config.yaml
num_hidden_layers: 10
hidden_size: 384
num_attention_heads: 6
num_key_value_heads: 6
head_dim: 64
intermediate_size: 1152
vocab_size: 8192
hidden_act: "gelu"
norm: "layernorm"
norm_place: "pre"
norm_eps: 1e-06
positions: "rope"
rope_theta: 10000.0
rope_fraction: 0.25
qk_norm: false
attn_scale: 0.125
bias: "all"
tie_word_embeddings: false
parallel_block: true
init: "normal"
init_std_qkv: 0.0209
init_std_o: 0.0209
init_std_up: 0.0209
init_std_down: 0.0
optimizer: "adamw"
learning_rate: 0.000776
beta1: 0.9
beta2: 0.99
weight_decay: 0.19
lr_head: 0.00549
max_grad_norm: 2.0
warmup_steps: 532
schedule: "wsd"
decay_fraction: 1.0
decay_shape: "linear"
final_lr_fraction: 0.0
batch_tokens: 32768
max_seq_len: 1024
doc_mask: false
train_tokens: 282200000
max_steps: 8613
dataset: "wikipedia_en"
Each number is 128 + 32 x the weight over its row's rms, rounded and kept within 0 to 255. Layers, rows and columns count from 0. Numbers have three digits each. The size before them is the row's rms in percent of the matrix's.

# layer 7 attention key, 384x384, rms 0.0309, rows 0-281, columns 192-239
073:066111138109116077135140121167174105157102120108109137176175119109184063124091158111147141116171107142150115114156093135062128126146126168063130
079:167101105094052139076122090112127085142129093150127166127154127161144147160134078120154149137158120150109148106083143104181146108099150129112081
077:074118163108102113165178169148117099154124138108100118136153142129180135152132053133149128158132134163120093156108142147120060144106202133113123
082:143175070097062127126098183098098099101100090179102134110165144172079114097175089112111165064140158098101107132099126109223147094123124120137111
077:122165169105161166124175148133183040169095126175172129148169133141154115096176093109133172163171080054139050145089088172112092115077254115148095
101:095100106080098146102116161097103165070144092156115169088083191173103130153141062144110118126087148123121162146148133081203184157105080166175118
095:156159112151114116152091155111163175111141142179076151128088186093143126196081122121151098099118142175159201128139134119163195137135019112167157
090:112150130125061089144160101121189100172069169085127129176115082078154106082080206138123178122164084103135100134096079128118065095132149080118118
123:122123165158111154164096145111117177077103125125088135088075187112127135183070108176153100094111111118141168127184103118163201168139072084125165
067:129144121144098092144130141128151141087072084100102127104143084092149166154127157133109143137087091105149180157171093101086153104181104087116217
090:139164123084127127146171090102189174165111164109145124121161098136152176105143165133090169124138104131137128136116132133109122103108211164176094
115:132074112111103121133156139134102081145080145112182152155182104137170137117150161068121190128126132180100057111130150142080052134093193182158081
106:107051084147056093086150163134106119086139142113137169128123139055153123144152134133172106155096170077179140116170088102127078143209102132087097
101:115147122128150111129091090095152197103183106163111082146144229064124127128119136136126129106170137168163094119120163110147183105097180128103133
109:094097139121140169091146129129187134096090170162102114105067133168130137096177107136107114156164128191118154159130144112128069122120141158083151
115:113105111078114128117120098140122136143143168107130080092139091123093121175087134097114110115100124099093132113137097118099163183145110119154083
111:144142118139137102108078126083058124105127117097109081161066146072107094107177152110156131144130092166109203154076138137139105202042121144101131
107:098159064075117069160091063134129144161211111123085115122061111128121122049122152137139162113132140068165180150189100096146091111135084097163090
115:131115156150126165146114141078078129109133127116113144092138134164095084087146129154115144139149163172132181151096117111133100166165122061180152
106:173170146138074172135154151156100104115083113129135147141099081150100103075112164095186155175111094112097190073047114112127198166174114145107173
115:103114129145145150151159140059072143144113116155094115069110123137121079134093110164132151138135102111103136122122131100130137133143114145103075
105:211121132128128101154174043062173077143102088118120034137093167126165101079107111106120091108126141092152128200142133150108132191105075141142084
108:111102132136137145137152116174101183097143142147162167110094194087109138153101051145126168129134135172150079068132061153144139109127084062199121
113:094129091099170107139145096069183139136171140150096081143097125140135086089153116120133114104151102101148149138105119151118151109110086151182119
106:162096128111138144161138086104141105151155074100101146126122130129074102098123125106127145111175097204132190121136161130112134128123100149140100
105:104188186122136143070138079127105124159194164156115135149148109092134122136144100141098119126103159123129110103106126112079114155097058147144156
105:122127117116130141134123081105100126114091094146160075130086147144161120100062121101157136143156088153141172170107063137113130085142186132173119
115:088096145109146140125108110088052085170151133151086121161105146136226186136117123106088071145081093172221164117107175116094090100095053178086118
104:093094143070160092144108083136121112194181164158123118168090087112107109153134144107170151128137135161139157114096131112177162172069169122222154
112:097138048128165119134162103143099177109067156086129103089193133102108129142056134156103138130146179092143071140144111165177142092081055116138094
114:171153127104145078175106101105136199143149126165139075113110155116148137151113128140135112117092150138155145128086162138174130056094131139103103
107:165112188141129152106119139137087124128162135180131148124138123100112085151076134101158097179104147074141156125044103117148224175165112115141127
109:073123140139148137093147181161125159106163129087095126148091174164111176124136118131167112110085136129079107123101134074113150128095126130089151
110:097126158076120101083169146156121125070121128141133116115124155174151152071142172099126138100068130072083137132138104150113098138102111164101084
113:112139139170174120131163116149147149124210092125127104049139122111052113108166088141072172117133113125063103192129135127086062119087147135076113
111:118175144139163143136134118194103120128108084124109131153101107080095075093098150166076128104118147123116195080101166131140121165127087114033120
110:154095173181085107139116151111089145108085112135087099167083174111150152124168156153163107155108126179105168151139120098157165163134058108161134
105:111112140072194130168140077123125114118092139100136113145169135151126126142102117160102126119119091158120142128165158151111123127017191147138139
109:121147071114173134197098109056147146147098163105198100097177150135067124102132128147129152115132127181141121113096138132140140056072153142138168
114:087087144106061122168162122131222201079101153133144082164161115083166097070141098161112105107085184125113112182155121124100160117151103130124141
103:151123132125110183099178131148078105126111164165130150125079126137124048161105106134095101149150127047204100090117112171154157144140075150105187
115:131147100146147147155153165132114064084149075142175114155104125075097143113145140157188144152089234123142111129104146128158145100129133079127144
110:125117086108056123105104116107080100099130149149152126193101084078151079103151165130130120102154183089109207108117104097105090126144117142095137
114:132132162114110166126097134134123148122187185123132175145126125167127166122173072102140177112103118126101036079191133140130107111071107035140163
106:120223146142117211101166131077056114123134146143160100088075129149126175110150154144124106144092105118122228095128121149091063102066091154148145
113:108166073128124115120112130110104158099122138192100092154083102135117146171166135103131091065085120188111102134132140105119129146125076127123091
112:141112111101186030155118153103139153132070133161111083138099081156083183145149116112079160098134077052129154087178132132101108119060194150093091
110:124138101206191039133131116069111125107150163205131095111185123147130153152134116159087116187130143129184040075103134115165112150140073108126117
112:090138121131155148147121095097157140141133140119123104122147224113093155075148104141218143181124140132074164135138155067104125138087178107150147
111:094170132110220131153084115172207147189179140105147138182156118075131131077125121103152118086121100141153202148117186116094141149183178157089131
110:136124121133069053106147051121166158088089171120136107166106140118130115103165163147137093121142125162134136110166152098128117072081131159093114
116:180168147157167118137110150158121127132122167150106172114181164095081111112125093095112112092111149190128116119084111125129175100070104162140152
112:106070103136143109118134148122120142136159132117133075139118112062121113182125100154170094158109140142098068094085152110166162147177119101156130
112:141163191149116143180117132123110134173144130106108135115087160163158154146143068133125149146128158126155097106065108129110119183152080166107089
106:115166088155079168066155096124124174130166131115076124129141128102149117158079126109154077155111101166064143119138114177092197138214086095147151
115:202099136083103126181142142113136124104166098119175165099144152093140088080132193150125160122144089147078137187177147129083096094132151129199083
111:080122103112141138167107087083085188166132104173164142111157116169113142117124105139173091135136120124097138101117158120126111131081133117141110
108:157143119139136146095151070143099092099179114149106119124169125087166078125116111160172094136109148154137122156155101115118101158181101127159140
108:156120141129121057120086119157080080127184149110094141156140104174141094127106095162116113152079147199145118140127102143090132184186125086145113
114:171151143172134072126150167081063123098135111167123121079159168125172165109099167188125095162139075071145136075151109116091146112149108035190121
103:109083075165124106075120136147150132133158117074128101149132163147161055142081087111095116078154166167109100123082176089112085158177131125111123
110:086099124165132173114141079117125177096076132145132082131088150126091109090190120097181138143189146221139184121101097145085186149051134120055120
113:117124148143189132119129141151089089106159125103109069204160151132145141115131115146078137122124126139079154112113181130110123143161106159113105
114:089162069152097088167121143104127144102099028109106125127101121162168116081172141113109136100132112188179086117106134136111130146144118114128092
079:149116150084141077114117138108136146102148139114167159146125127164055105119143132069104066105129137128062107154177106130088136126113191080130172
073:091126134116055131094083099128097108095146127084145214121112109190084121163151138103149143088106108158136131108125092107142175129125137129087116
091:109167135083115089070099145099196155129100112098155164143174107102161191108111129123124095198168117068125129165143194146138087100122097131035186
080:133142106133128126138143090161114143186153160144122110157097155096159124194163081157105134162120158101121150139085142085158154173147115110095109
083:137124084096084136097130139186060121065141140077092173120083083153116112153112124154083069095128113102121146140196137111080176166106101132085104
097:075133140130096113121094109133179149146132166035175152159149106091163170102097185096150092167108116126114116147122126170102133126144128106083123
087:085163081134154142190116124105143099159116075103146128109104120156106136148176086096116198141191109160093101142097141150160067133141195165109114
101:167131061133172123099152092192077102109119061153102142100125146137124128200189121138092118097152110105155135097197114107124120138127093185147115
080:104114120115143098127232150151127113180127152144147057151154164043120145117098051174103101123114111159098105126085126108130099126078162135089103
093:141170137081146135142181091114156119166090119131126120126167140139114120117126083040104213134140109155093114119107129125172077131157181108116139
138:120122149159157159101069169149092182103196129147110099130088132089116096150104149159148103123093145086127164126146083104109218124147092104128123
078:116109089079113074123127132102092115160182124119177138115119142169124145089160111148079117198085110135146097077146153116105054106036102189153137
097:125120152166153182168090136166166174084102158119149172132140149153135104152067112090157096101143130136169091163106101160116160151148126097180155
091:152150162126135109092061197173120169130115092150135194116094096103150168129119100118197183063161094153107138126151067181181110122131116070100145
093:055087116106116127115110134124185151182112141158146147104120224191126168148170072143159078148108127111130107104085187107106142121101151110099123
100:185127145205109145142120114103142140119055098105089140133120128098204069143081152085103123071134057133162138188104121112155116128162099183148115
092:150117094183126126050177137138109145138175133084117132094133100088090139147148145120070118135135137086154125160102184138122109117152142160111101
087:109144172122143184085118094153133056190110108026131089093102099087126119094087130055072079174178119130135190135174147179139089139168109169107133
098:130176107154175109133155058116180145141148155121134126133102131058093082109187109111097105117143112132154113158092165169087150095200144150092116
082:171168165157192081127140160126151138095121107125113124118130096141096127152119097139124141121069161187143084144156121129209171127098117102104144
096:069094157106142120159149107117160131138076173113165155151202117145080156156153106084109064124087131109130031114172143110106079129114154144124124
093:172139104101181111129104123125083073130122112115127141115046169102137148102126199110086130117163164135125207103084138145188111139133156118109110
093:088068093113113145122151163153070098134059094113104148150117131058130101135180070141098115143129075168126144154111124193148121108152133170134101
091:188157175128071120162139109164175161054133101163152136159163128149094134159089117112151096182085092108182101127140085147162169104078120126161107
101:134149134141123090157106120190150170062106146126171160128147129156085123084184118136123224168145145107155041121115153169134121134104095195138101
098:138163163116166154102152195113068144085140145071158098110124140173121115100130134112094100104188122167101084123118127185147133107178135122101099
089:090108116107082083125132137150078093116183148136071158129139082146094127160144201107111112142061135124107126114156106137174161083171089122130129
094:160124169122179125141155147132132127099144160131117112141162080184134131181113089125102073140097062115127097127142100142100146116111068089107128
090:151132139181111123116113167111099136114133125143128185114114027132098132053162135132159151113122106182070147126149113143102091163148141105098145
093:140119133145127075129099152106131148198095067116158110170068132171148115109090156143172084089132165127068216096074148096184137139139151127104181
094:110128102137146104081161122110169081112204115172140108117117144096099172129079076128174137121130134157148118138183097147137126136089169173124063
089:101164103149136168101127102189173141116112182078114172142143066163095084147118157092158075089104134128141086206117144182124179106165151123123118
087:107108110085122113135161141142121153151121146149197150124138140106093115087189123174173186116105156202121125089138136101129106140088144160144124
098:101095073037110076117147162144089139165151164090156089111113103088106107157173083183154149132192106170089158121092165122126145141146136147105142
094:059157177108141184135121117160138088152084133145176072136212105115143164148125130152141094109165124098115044094141093116127193116154074114139149
093:089045122112159145091124178128142187122099114065158102157140124126113105147114161136093159108139133145082137084118172166145183121117104121080130
099:092105123128143068133089140115122122132136128145176119051105121146063140139131111169165142160136127133155129129101114067169101131060143098157099
093:159136143099133121137131144138159116161171087141155159059140090141154151098129095129164098130117102113116081093114103143151105122069108144204150
097:102115093199082161088162175169091124143122153085125156157158093088141187090142161149098134152107158153130146102117105155158098132106164154031130
092:153118100201109152160139126141156098117150116132165189135158101114101111173108177187105117094124148146139104152166120124124146196176122093118124
093:106158094142178216091117120121072124147165100055105155127113120154156163187101155111081117134160151185117166118138170150134124131120121113073127
098:139126127189090108124139100118155097132143110198075125109114120115113171121079095132132060073176126131170128149094130116150197132134026145161091
101:117094094103000132146111194198135157153150152138145124153068177096079118180095172110132128147222151124091125112138092117141160143109168108173135
090:115127167106149122098178173127074139144178117166134098172106117107130111172183109161110113102084123131137186152100104155101113119140094152093171
097:126130133140129134128160086153153064087059065103128138135142180173111064127152108044108189161166130143131149119139142177118093137104157158127124
093:163108106125129147157150180095091134163201112090089112131135097169106117176111197149109103131115142109125154100072134160154159135187125160133168
088:181137098146148129103136187161094120152151161160121104087181137181125087128149125129112172130136125083176061116129102149202081132077109138176165
095:138103190148121159157082140129173122117099152125134129126136112166147114108167165150136187140112155110176120102099077126085141109087067088209169
090:079088115109096152094072105152134117146117133088141160100115152142134083084184156091131140150126192147145127179118092116115143134136188142118116
091:141059120138099105128118116068087166162164067147177159103120078170121104099131159125135128163096101129111201124161133179121080166153175139084145
091:161183097201230114122095073131129135110104169146098152162136178134132155132085130093154075092133096195184132172102111129196099140080090146142101
099:179132103144150193203095087130125107157119137241098131124108128163150088171091195112154132142150074182132126173108167114117154109174149126211180
092:111129111093094115137144145089125182103169132165091145125187134122117133149141106130130123107103123066110108075189099097125112136125167160117111
097:098091105128127100108153151155108099139146160112131132096131150152137145111142126079121110169140134125212172088180125128098146172085082158143108
087:136132111145135165156076140116085111115162186119116113149120139130171150141115155167147163193079157132183137125197162120129043105107145095139180
094:145142117146173116144135099143032110140205105129137085115100123098123159154105146229132118160095140075133205148096152152146124149086094149134139
091:131154098118102124146125079138156111109143105145146146113133155118133068121137184132191182168121117154107115133123171113165144108148164138113166
091:089143065115123162133105132101181158112124067089076118113094122132137111121149147099194164124153122097094178099058127166106158088162130061109153
100:112152148120143115137130174170165138144090107102125107115084077137106134104157152132086138130122156117172109132133168117127129095094106092135139
089:116135113115140168142099126131183202063070150090148155147198123185174096131107128141102132123108138107119084132073108150104154155185101124162132
089:103170145165126118101168144184186111130091152089123098109114080117156162121170119127104089163166124080114143147146192104086172102148135121084083
095:125071074097148090117142163087083108173156136100121136135061097130135115112142173109128127123131109127124220124099168165160142145178125121107143
088:087113089121164094138143109122123109125158101088184107122104116096116195101119136175101138153141186096081177137171104105122107131106083154161135
094:050132115131132110097118109097177161096137136128092094119175121145140109116099097160137174071143121144119119141120162056122097106150156147104108
083:106117046129148120119118136178129091124134090106088117120140153121106083131113075091109188173090111076089138083167188174148186103101113134146130
078:211103114133133115121241122082104150143166095126112103138141103138162148196119161126106069150149192093098143145133162111106147086112171147134120
101:121085108116189134060098122094090144161124180090077158143134094146116124089106152075142130152097155075118156137103085109095122103123113094110113
080:149110145120144061193134087152158114141092126116116156166094154124134139131131119174125131093126161160139137207108118178127139151173079159164182
091:068151157114090169106090195163125095129140125128165086089111123156100173103112180093194058133076109107121119079138113119125165159126181151150084
096:087195150128125100212117124128146175159131132113092110157102164183126124106167135143174151141191098175099123141094105153096117139128172135118161
084:080105103137103139081134169179150103144100155060111153130194077114079110125124099143155071123126122105112134138132138141141103116160139071152157
096:068142117100078087137110114116111120152137107128149132108098162175091144130169172101166154142143081180051165117095171160155089167136163191118175
095:138115124126139201119154107121108122160118150111130145129173131101166105129115107167095108126137198071179074126119096140117177117118126117186080
093:042155158148118113107111080088119156153122131078099140184151155134140117168171094160135089141080135105106102162111110193191154131107143136194135
115:181157127136142157130104132121139147157162132113137153095154112112116111120158065162113096126094155081146081091179065123130155078102110129118095
083:107126137155070134147097140157155093132142174106162101113180073123129154135173054129122084143120114161125057131174135130110114129143147122156151
109:119138135133187107062124136129117195164188138074110106137151130133122111147102092185121056105068114087177126149124061136106163144142052132091168
092:092155102114121128143136115147120104193173156080148114110164117165075172128158076140089094141084141113111083069144134166147087103055120138089103
099:136114142129136148125129081124118124158191103137122127061126049174136103165140151161118140138115131082096165136070182137134119144143134104186096
100:119097116154158129135083107133183172127124101185121154105123092148126160116138062124112170139120181146089109076144124121137174141157186138116130
105:096126096138124108168162158155126142170149104106170159132170148137148114106162127116097162176119117014111087112146134149167012105153209113138112
098:151098051171109090106157152148125186089150126119104174094135084117112136131062178172140110116096128135183099123164118098070135129136117168138108
107:109131125131186100100164151066155132146137108157112131175123128132100107127098079105146128096092146147103143156126130125144141116157114133084135
110:128141148147226144113106125113169125065116127077119106077127155169098165146093116136090160145135117126125063137116120079142103122059109184093144
105:052131124102126131128144109128137101124146116114145101121137142136107149107122123127083130180136113110149134095101148149106163089089151185103131
110:097178104154197147118136140114122149116092170184142092124111169086153100175136127126155170089110121177092138110151098079139102160136099151115090
100:074100159142105134127138180130141079125161130131091079103178094149169202165163143155155117065116081147142111123149149121135121103114071124140118
109:100040085114111123141127177107118133093137131134079080084135135173117093102097108165149143115062086121171076129109095082117185084085084080143138
099:103064147138083143080117121133163115128136147088103128134151164102125143133155139151100076188129158045174163158105094150094175129189042161166132
107:135130108100134153112172191162118174117121091120092164140091124108170171145132162064188133134141092111166167093165136104116086130132092100197141
101:107145118143147149110118172097182194083133182087099110141074110158129074128124138073146075104075141205124156186119138074118119124172195096076116
102:121125098192123189130146126125133103156179094109144111088153110139177130196195136127154144108110118080128137150135099105135074105139098153136094
102:131124130169076141123150155148081153115104085201133103096099154174107123138090161094118142177145098102117172148144100143150130141094144102171149
105:077123082114102111129166136126168123152084157086148124121153127098101145147103127096056145145117179121122139119173158134082099128100147144106097
098:091083147178090114112086168118121087115130177161093167108113143116145167118149090094108159181118121095118086148102185077150135131099116106188140
102:129136132133075080137050102129118167133099111137107108128074188125154143170126050156144085084160128115115132136118094116086180101167135069187157
103:179114149157119152093113150136134145100088175082114114136122122085149071132118207150140098099083114123150124156122089143073079132185078087107121
104:149094081167120134107176178102092105132095108137115142168119116129095145049107146115138112139073164152091099137129082170173102196110103115080117
103:124183089118186090149155073091110117051107106154105131108144194106149149170084121129123158121117119134123132108174158152137134167106127129151136
100:083126111130084164097138132079089148135137163115102164097090118092133115089125112157210141121119151208134134155138190098122158130119103109089128
096:103097172167109113120064147156115064159123099112178148141121123093153189104177172166152138151119145129118154144146115151123079155085020154144140
104:069144157099156095166070062115143097188063118098147087099141134160079097177098119184144163109170162165095136122099150110166159164146188134115137
094:151103135094100103143045139150132120111128117121079107100177105174106120112134134153079115132104122080141080098092111123132153122168136089123104
114:097075106135075124136152140150088087167189155128110146110134081127175136132139146184134123047147175128158152114121105150175139105163058138180107
106:187128132081183104129131139106070184135117101090114118165122149106109140158100131110137085077165143132085177134046149170184159148192155152123110
115:128177164095137084130132115107127106133115086143101073125154162171118135144098158099116167097088127118117108209137079102153143062051095157155125
105:101117119155131084144105179160154145121089143159156159096142102176139150127101115131155182100091151162078070107210099127134059121012178097176075
101:096255159126185061112132110096134117052167103161136129146103130115152122121118136098109154123101114117078148156105155073114148186109091110196114
105:084106133151154081155113081128153100123144141100128136146148112078176174124129056193130129127131105145149065111148148156122137127061103151115128
110:063117136146148081107126147086139152111103132132094079130139112145145087106152156159111098107116135148099136152132114086090148141098132122148106
101:153156084123156156159135084077158144172102082128107072111114164177117058113149063122131132135150130127157122119100156161123118106165157117080106
102:138066148095170139132093156181137163151045185103117162108157097146086155124105063132135162111254154129082087082123160158187114161132163087063142
101:124093134097133121112145184179064148178207111086046161140151109064112135132183103132161099065135125121149124122106141109138106098132083114129086
098:095093131133185066095090131070102115139180164143162109129185079097178159154140097172119163089095125188117078142133078126127125211129098124151126
119:099070084131052124158119164163151124142102142182133132093141119141133121116079096116125193134165172094142080128152201135145121129099149118143130
103:081145153170133134104140097140163152125171124113120113138193130176127163095127078123125130133106090101133070151102067125113130105183089141088168
107:129099100155157089134166119090117115155148137148101111107121175076138196140146102182169137104122086153112160175126080109174106154122080137177127
107:128073116168118132132153128095099140150195120117136147102153176057114174129168045168182178153123121150145057112107143124088170105095097081161163
109:125158128098207144108141092077101144118142157108073043122140119181086119135148126115099115124070131121131134099106093090107107152118110165063129
098:082124112165057083122186109098135103160134114131144145163172144124181098157115125173177151167079154145108075131154097165117095113126094147098092
113:138134134134126113150150098185152129168129150080152126146149088097162090146126179165120129066196089135111130109089151117173115115158114118082158
110:144108079102040127150106108147073098132142058135088162086079119138137122181151155141160116119137188118129192122120192162093100144195138141158115
107:122077111114112125156088152162127107109119106118157190148172139199114105078154069145049148110168130086138065116133163144178064101123227124063128
099:133128143160133090154063133129104112143070175129171083138126156121073091160087113164108134100158099129084072122101135107124105154077182104082132
107:134077127107123122102192124112139111167175217153104135160129137060113134167164076140129143137113105181181147173118081105126148164091053163099148
099:110072114141189143130163120090169135123142053125164194161114127128172112103168114083099082185131166096106191118152152138103120141195059155186135
112:090119111127094140205158094181167115107139162138110181137117123103062163094091092131151140076173101143133113130202094121139172114074097125126134
105:112041131137118175147122139118124109174193146081129123149105133128190114130141112169157123132124100234162154160095097117150129121151150116120126
085:140177105088112177095176143181091063113110114138177191145106143180097118170113134110087134179138176133188100102151113100145101118127147091149137
098:161137190105209127156079085066066116100173079128121079097086156087176155118113124174099124172100043098150190170155081149131070152120121094116054
099:133115134116099096106162138159156119098102199144114192156124088170152104150124113182133126118103179166101124116109151102124147109162092125106174
084:183110132117100122109155074137121117163110192145129135117176109172128122174114118126107159156109086115168121144177108180120104095122111126131120
095:140071128157180156123114148141097151100161092118083115133071119106113086165153130100144123097140152189134171098093188095115100168135148147154097
092:112120132158076074152147131130153117119143160130126090092126143132128158154132168098121064126096062107133125106090179117089120154102102137146130
097:121182101144092161101091170161127176128129136141167137111192101138151145059144126130126137177178112120094070089126157095186135133108139153059155
098:140123108117133166170131114204087132147177087123132109103080142108117120160155165091139072159099115148130208103161142156133110125174128107142135
120:121087070138025069073132113142167120080111191105111114157164120124097161163151147178138102104066071116172059097150128096110153136113153143137149
074:115171086121082110098125157082155126124096132135107137155169115156118142131172185176157143137124147090102092149102153108118084184173135113145157
085:140148111114195088132189117151138105168170104125152153167089147187085119126106091120084156151117140127148161154199189126158094084062121160088165
154:057125137113041066122156095097165105112081172136113127108190069180093181180119178159137155116138124148129048116134146106103131128097132135119112
101:087092122148100194138068173150103127139108075143109112076112170108124122155130151155176119129112145112122100105063082118122129195143096134116079
097:142143143122116140138139104120160140142181153171114164159140095194189178141071143098089145147111115119129168169171158129133136100163103122100113
099:173169151098123134132107177116136161155122106103131097103167161164092084130076081091137169179124121153200076179126136209132134132091090093127184
096:109121135122078150148147116137103118151090133059122127114150134123149115135206130113153116171129133122114072103052075147116102131107110127136067
096:122153115106165058106138134106108129093108141163143167138123170188140123177063115128082145108127113091123156159129149176176161095143086102160142
097:121173116137085133096124103172098118160139178077174133116139133136119140181129166140147094103096128111147110132149093123106117181100098135100125
099:117118127092134079123142136124097130098106180155106121143081107102085181105091150098120154099171165136143148089171120139160138124073179126112148
098:101136134120116112103164167112142145131078156105155211159081129055075110119173183117120191120108165107164191115147118112134151129104091137171127
099:135152157093075102097145131141173091121168150138133124126074088163132159102120158145126137126125137081093186068093149079099077160133119105108131
092:089156132160144058145158082109035112105126141102195110123118162136065140087149123096103090128148065166171135149094119129140150139102161199103107
101:107141152178060164132114152135140100112116161049127165119094118101123117157149101094158083126082129130097130109141101134139153136119155166110072
100:129068120127096097137120106054152131094126067150194191129115069145148124105105143116098128151129099116144109131044125159059108156121096154154112
099:122124101073187173125153135146185161093146061144125170122140125095109055147099174091116127103137129144131137078130113133066145147114161109193111
092:147145121088151125168157108141161110169180112117148097155097118114116144112096133098102076154140101112120123188141139112189191147113081139121115
106:122110062067114150154185038080129126116081135155113125098130128141156119181116162067108156149151138174171127143124093106074106120081167134130092
091:134130117147108188136091141151116129097104088154103130129148134168149120136130153152098125187085116116101123110157118128055141159059075135124052
098:184081123140114168149155197178131143106100157134138141126139117115145139177118118113173151139160115110138121159189133155096136079160193157112140
098:160123122090164112155129075083125101093184108130148105135123097141134091158051138087127168127105091146133156167158124081112154127109095143161119
093:164102121137106112119146115112061096106159100139123143161062122166096083150111119100106128118155160201164143121158143134194166130127127132134106
097:136172102067141189160126161125155127118103095145101154118145157090084118144131138166131132146130187122096183169089153188116116035107151131150140
105:124140146093115122147160156107132134157132107134143207135103117131076072134100149141140190092158119097168176147133159156134155062122112129181161
093:135101153192109162127118092067115126140166071120103122108129103093161130150174223148203153161025138083150134126088174077124118132145141135163129
096:179151083120145159137104159133130122113094161172152181095137136118114113096156118134109135101176085084165130093126172159176147081130133160084148
097:159160119147162129167184167141117145074177145128063115161122125171108097187180044110153123129138138185099147161108123149163148116122073106157178
098:091143181154092185114099123094126147154131104163148111083123108140192126075157141131185148103168112159073091067022159148093118145076176122141124
096:119103138122139106087045212127084100114039075061105153109107130139135158162152115172178143127166133133106106137101121074069135182147130142097104
099:134190106118127116137097148168115132139160142118147141176124149141116150098117094101075113082177179125122164154152177141124101164076129164077116
099:156130149150127144067150150117160107154157102102148067173127122143128183123146169131117145124047073094106173165163119146106168157116161199128131
096:136135096147113086130125115128095088114127172144078137107105121115109126146123132175095127146101140086174189131103170147200130143179129110170125
096:083089108098099108094111145206125143125118155189096122103129135152135111128103048179138144164140123109125134084103112148172111049117134104133154
092:203151123132127087138140140119187119153154114169110141171128105151197119070145076173130101118111091197185177091155184176166064096145147180098105
099:143142186103133108090170107084097129153131118086104109157115081152062159116132126188131129156093163154166173104113158110132115146071118130121092
100:120214069152156126099132176163101128154138143024154066149097138081117144116144064149131106111111058151149141093155132174171121123093130123118105
098:130176145108125130165130126120105175140159114156175102101104105191128118066109058174108139149154117131117149183113081122088133140119085143064119
090:170128170150179116097184125144157134133135139119115185133106132127124096154096169144142143141107141124194195131134138114243126113150098123171134
094:108097167115065170087139156109095123150084137182143130112121137145120113161145162163132167129143095124150141121124114109028166131068135131120128
102:098156089087071107146140108208071076127143151133121157096162152111162101103106190161183109117100137124165105088138176156126150134137106171138123
097:156133088136171091106107142149131133095112122136116147163163149100133177112122135118171147133162123157195117116133171180127110124093166137106113
094:153113135110112125079132171103141097132174134103108135164120107120116176121144093147106163081113049161080160158090118129097095099152140108103159
088:175128149172138132149161149149105065145127125135139120120145150075114124106124156123102100090079058149164118184151154138163133136151065068147145
091:161112144204133163158140169129135130097164151126090137147112165097170158143119138058159135122150084181154131117125130198134172104124157158112140
098:052110104148088108133093124135116138189109105071151151120132079132146100110113186099132088078132177178108102088155140172127150135138181137106080
092:146153127122177083137138183145159112137135120130172126169093146129098082171130141140089117120132142119167129153124094151186112070114159107212142
096:121174158086068148104085152110140209158138137131075208072135096189075106074142140104156098152130134087074126085130139140117102146153205176104129
092:124121091148130137154143144130130155108155090085165110107110131145081151153125110149096121160167122171127168152129129136110169123132243122123123
095:153173163142114136056108131138110147102143134167186105132144101102115180122169133137082138112153120092117119093130136118116055160165117129155148
099:162133132134158110114181153128129213144152125139183138110078183200132105127133037130119146162090154097102174134142103094155119116077152159120140
099:106135158160137083155139110115097129164169158147150138131099133135137106131166140146112136077088134104136147113124103123148105134133137130165129
097:098153111169121152117078111109070130105146066056099144078146147049131163096160196129170116112083088094085065076134128106096112175103175137117096
090:109121137091115152135129122072174127102162151118119109125132157134140115071093120167144171104111166106122135127103172139144184106128096104118107
093:132166167188123132161143128103175093138104181128118138165155137134172114139107140142118131113107123148154100157130185153221149116158105150130124
092:149176131106087116103174142133118069140144076131136074103102114108135167114119154182174130142101141126109185126146146117139125104131152120139144
079:150066119166169145079168128173106168147139162192123067095111172144151142152110160126139192171171088066166130111041192136148122109110173165117147
079:127095113123155139099152100132115124120121111086152075159162110076153067108213127090129139223131131182081071108140145095122150135131147125127132
081:063157156089110149098076115128096156123118124122165135165128120125128111047152119177190127124113116108139090150158159081148154038135131099143098
092:116088086145121150167124107182141101105153181118124129171161144160098101111083119140080135192111137154153096086166165125142098123130068124126163
092:212124151175202166162139121111147105103118153171064133152144152085124110148121101100108075159164140143186141090108068140114125130132171159155124
103:094157160086121084065155185127085132132119090126182146090107081118130107115141196174151146094154135059133118096097174093206167130120177130108138
124:096106131117041120143129149178121147158104092112159146062113111175152123118139190165137157120150125127095164104132159127169135159175123099114159
077:135100103092000091112112129126081148123128142136139105174111143145097175088117147089134148107140147120107155134162187160115088098151090111148080
125:156149120158177134101120093102128105130133132138095105159162101152096138133102099082078099136111139138115135141157085114114124093109091138144112
067:133125142141145084112112071117132123131136100153145129116143145113097125164124059179132096124103125193101123110123134146125104099063153123147155
081:129165175115122109148141167137122111074095107167124155117116131091128059160121175162142130165096148155148133155081156151117124154138104125150177
151:187166123164195152088139107085117120106170122121109075152137153112104131133129118106115087131117166092120113134136074154126109107106071141140078
107:123179109106151042097167171115131172140075150128140175122148098156140168088144112100138115097118153218095097153138126099104112114111191098209098
096:097073177134111100144112143114119138107132185150138123172144178115135060125120127147154102103141138132117134129112106101091137156180138113087143
106:139139088151129145084202114127085124157161130108053127116163132131132110118117111100162162106122101050147093150133143099145125095144132149061147
099:132180129116144138135107073091153139094121109094107085167092180087081085149117129153181129077105126169115158161103115133152116114120125104166154
108:119116144097154135151157138119143135148122130103060107225102140087156119216154119186155161133134122122134161148128149137173165182164111148131127
109:164113159131134092066162151108091117117137127139169164053106093163154137077159247101125139193105088116137158137087143063140110121127087153163151
108:126107129134099129086140121165121118123131095111127150111123074139129132112169121142100125129095141186158114132095119156170057123121142136126127
109:114102140105094116119131160191170155158154133191160174181186114132123146126169131134101099148163138083103101094138179133130090116114167132072115
107:107167150125184096185158154162127123139155171126119102111175131132130125134101027116132208108102064119126099106102142131112130160132084104103166
107:142119147122162068138118130125092131087133158153119149103134099104116124141115088111125175155155142103125085160112085156167096133191145089214154
100:152106137107131143138117180117091112088130130103101138110094150131137172139089159127104173181094164152108148124164200120128071145089140144134098
112:149162100120055082117136137154130075138116120096139134121164157081150125114149163100140160138150156093110139123075142161181104141117170162143105
110:126104182128190145146109092098090112105180167147083146173137144168074162120145057119109054124190075131176142110142199144137149121099058141103100
107:080118125115137125167100127107138163086086153135121101157130147109134090173113022112136135163127089187106086115137104139126114103122197116087173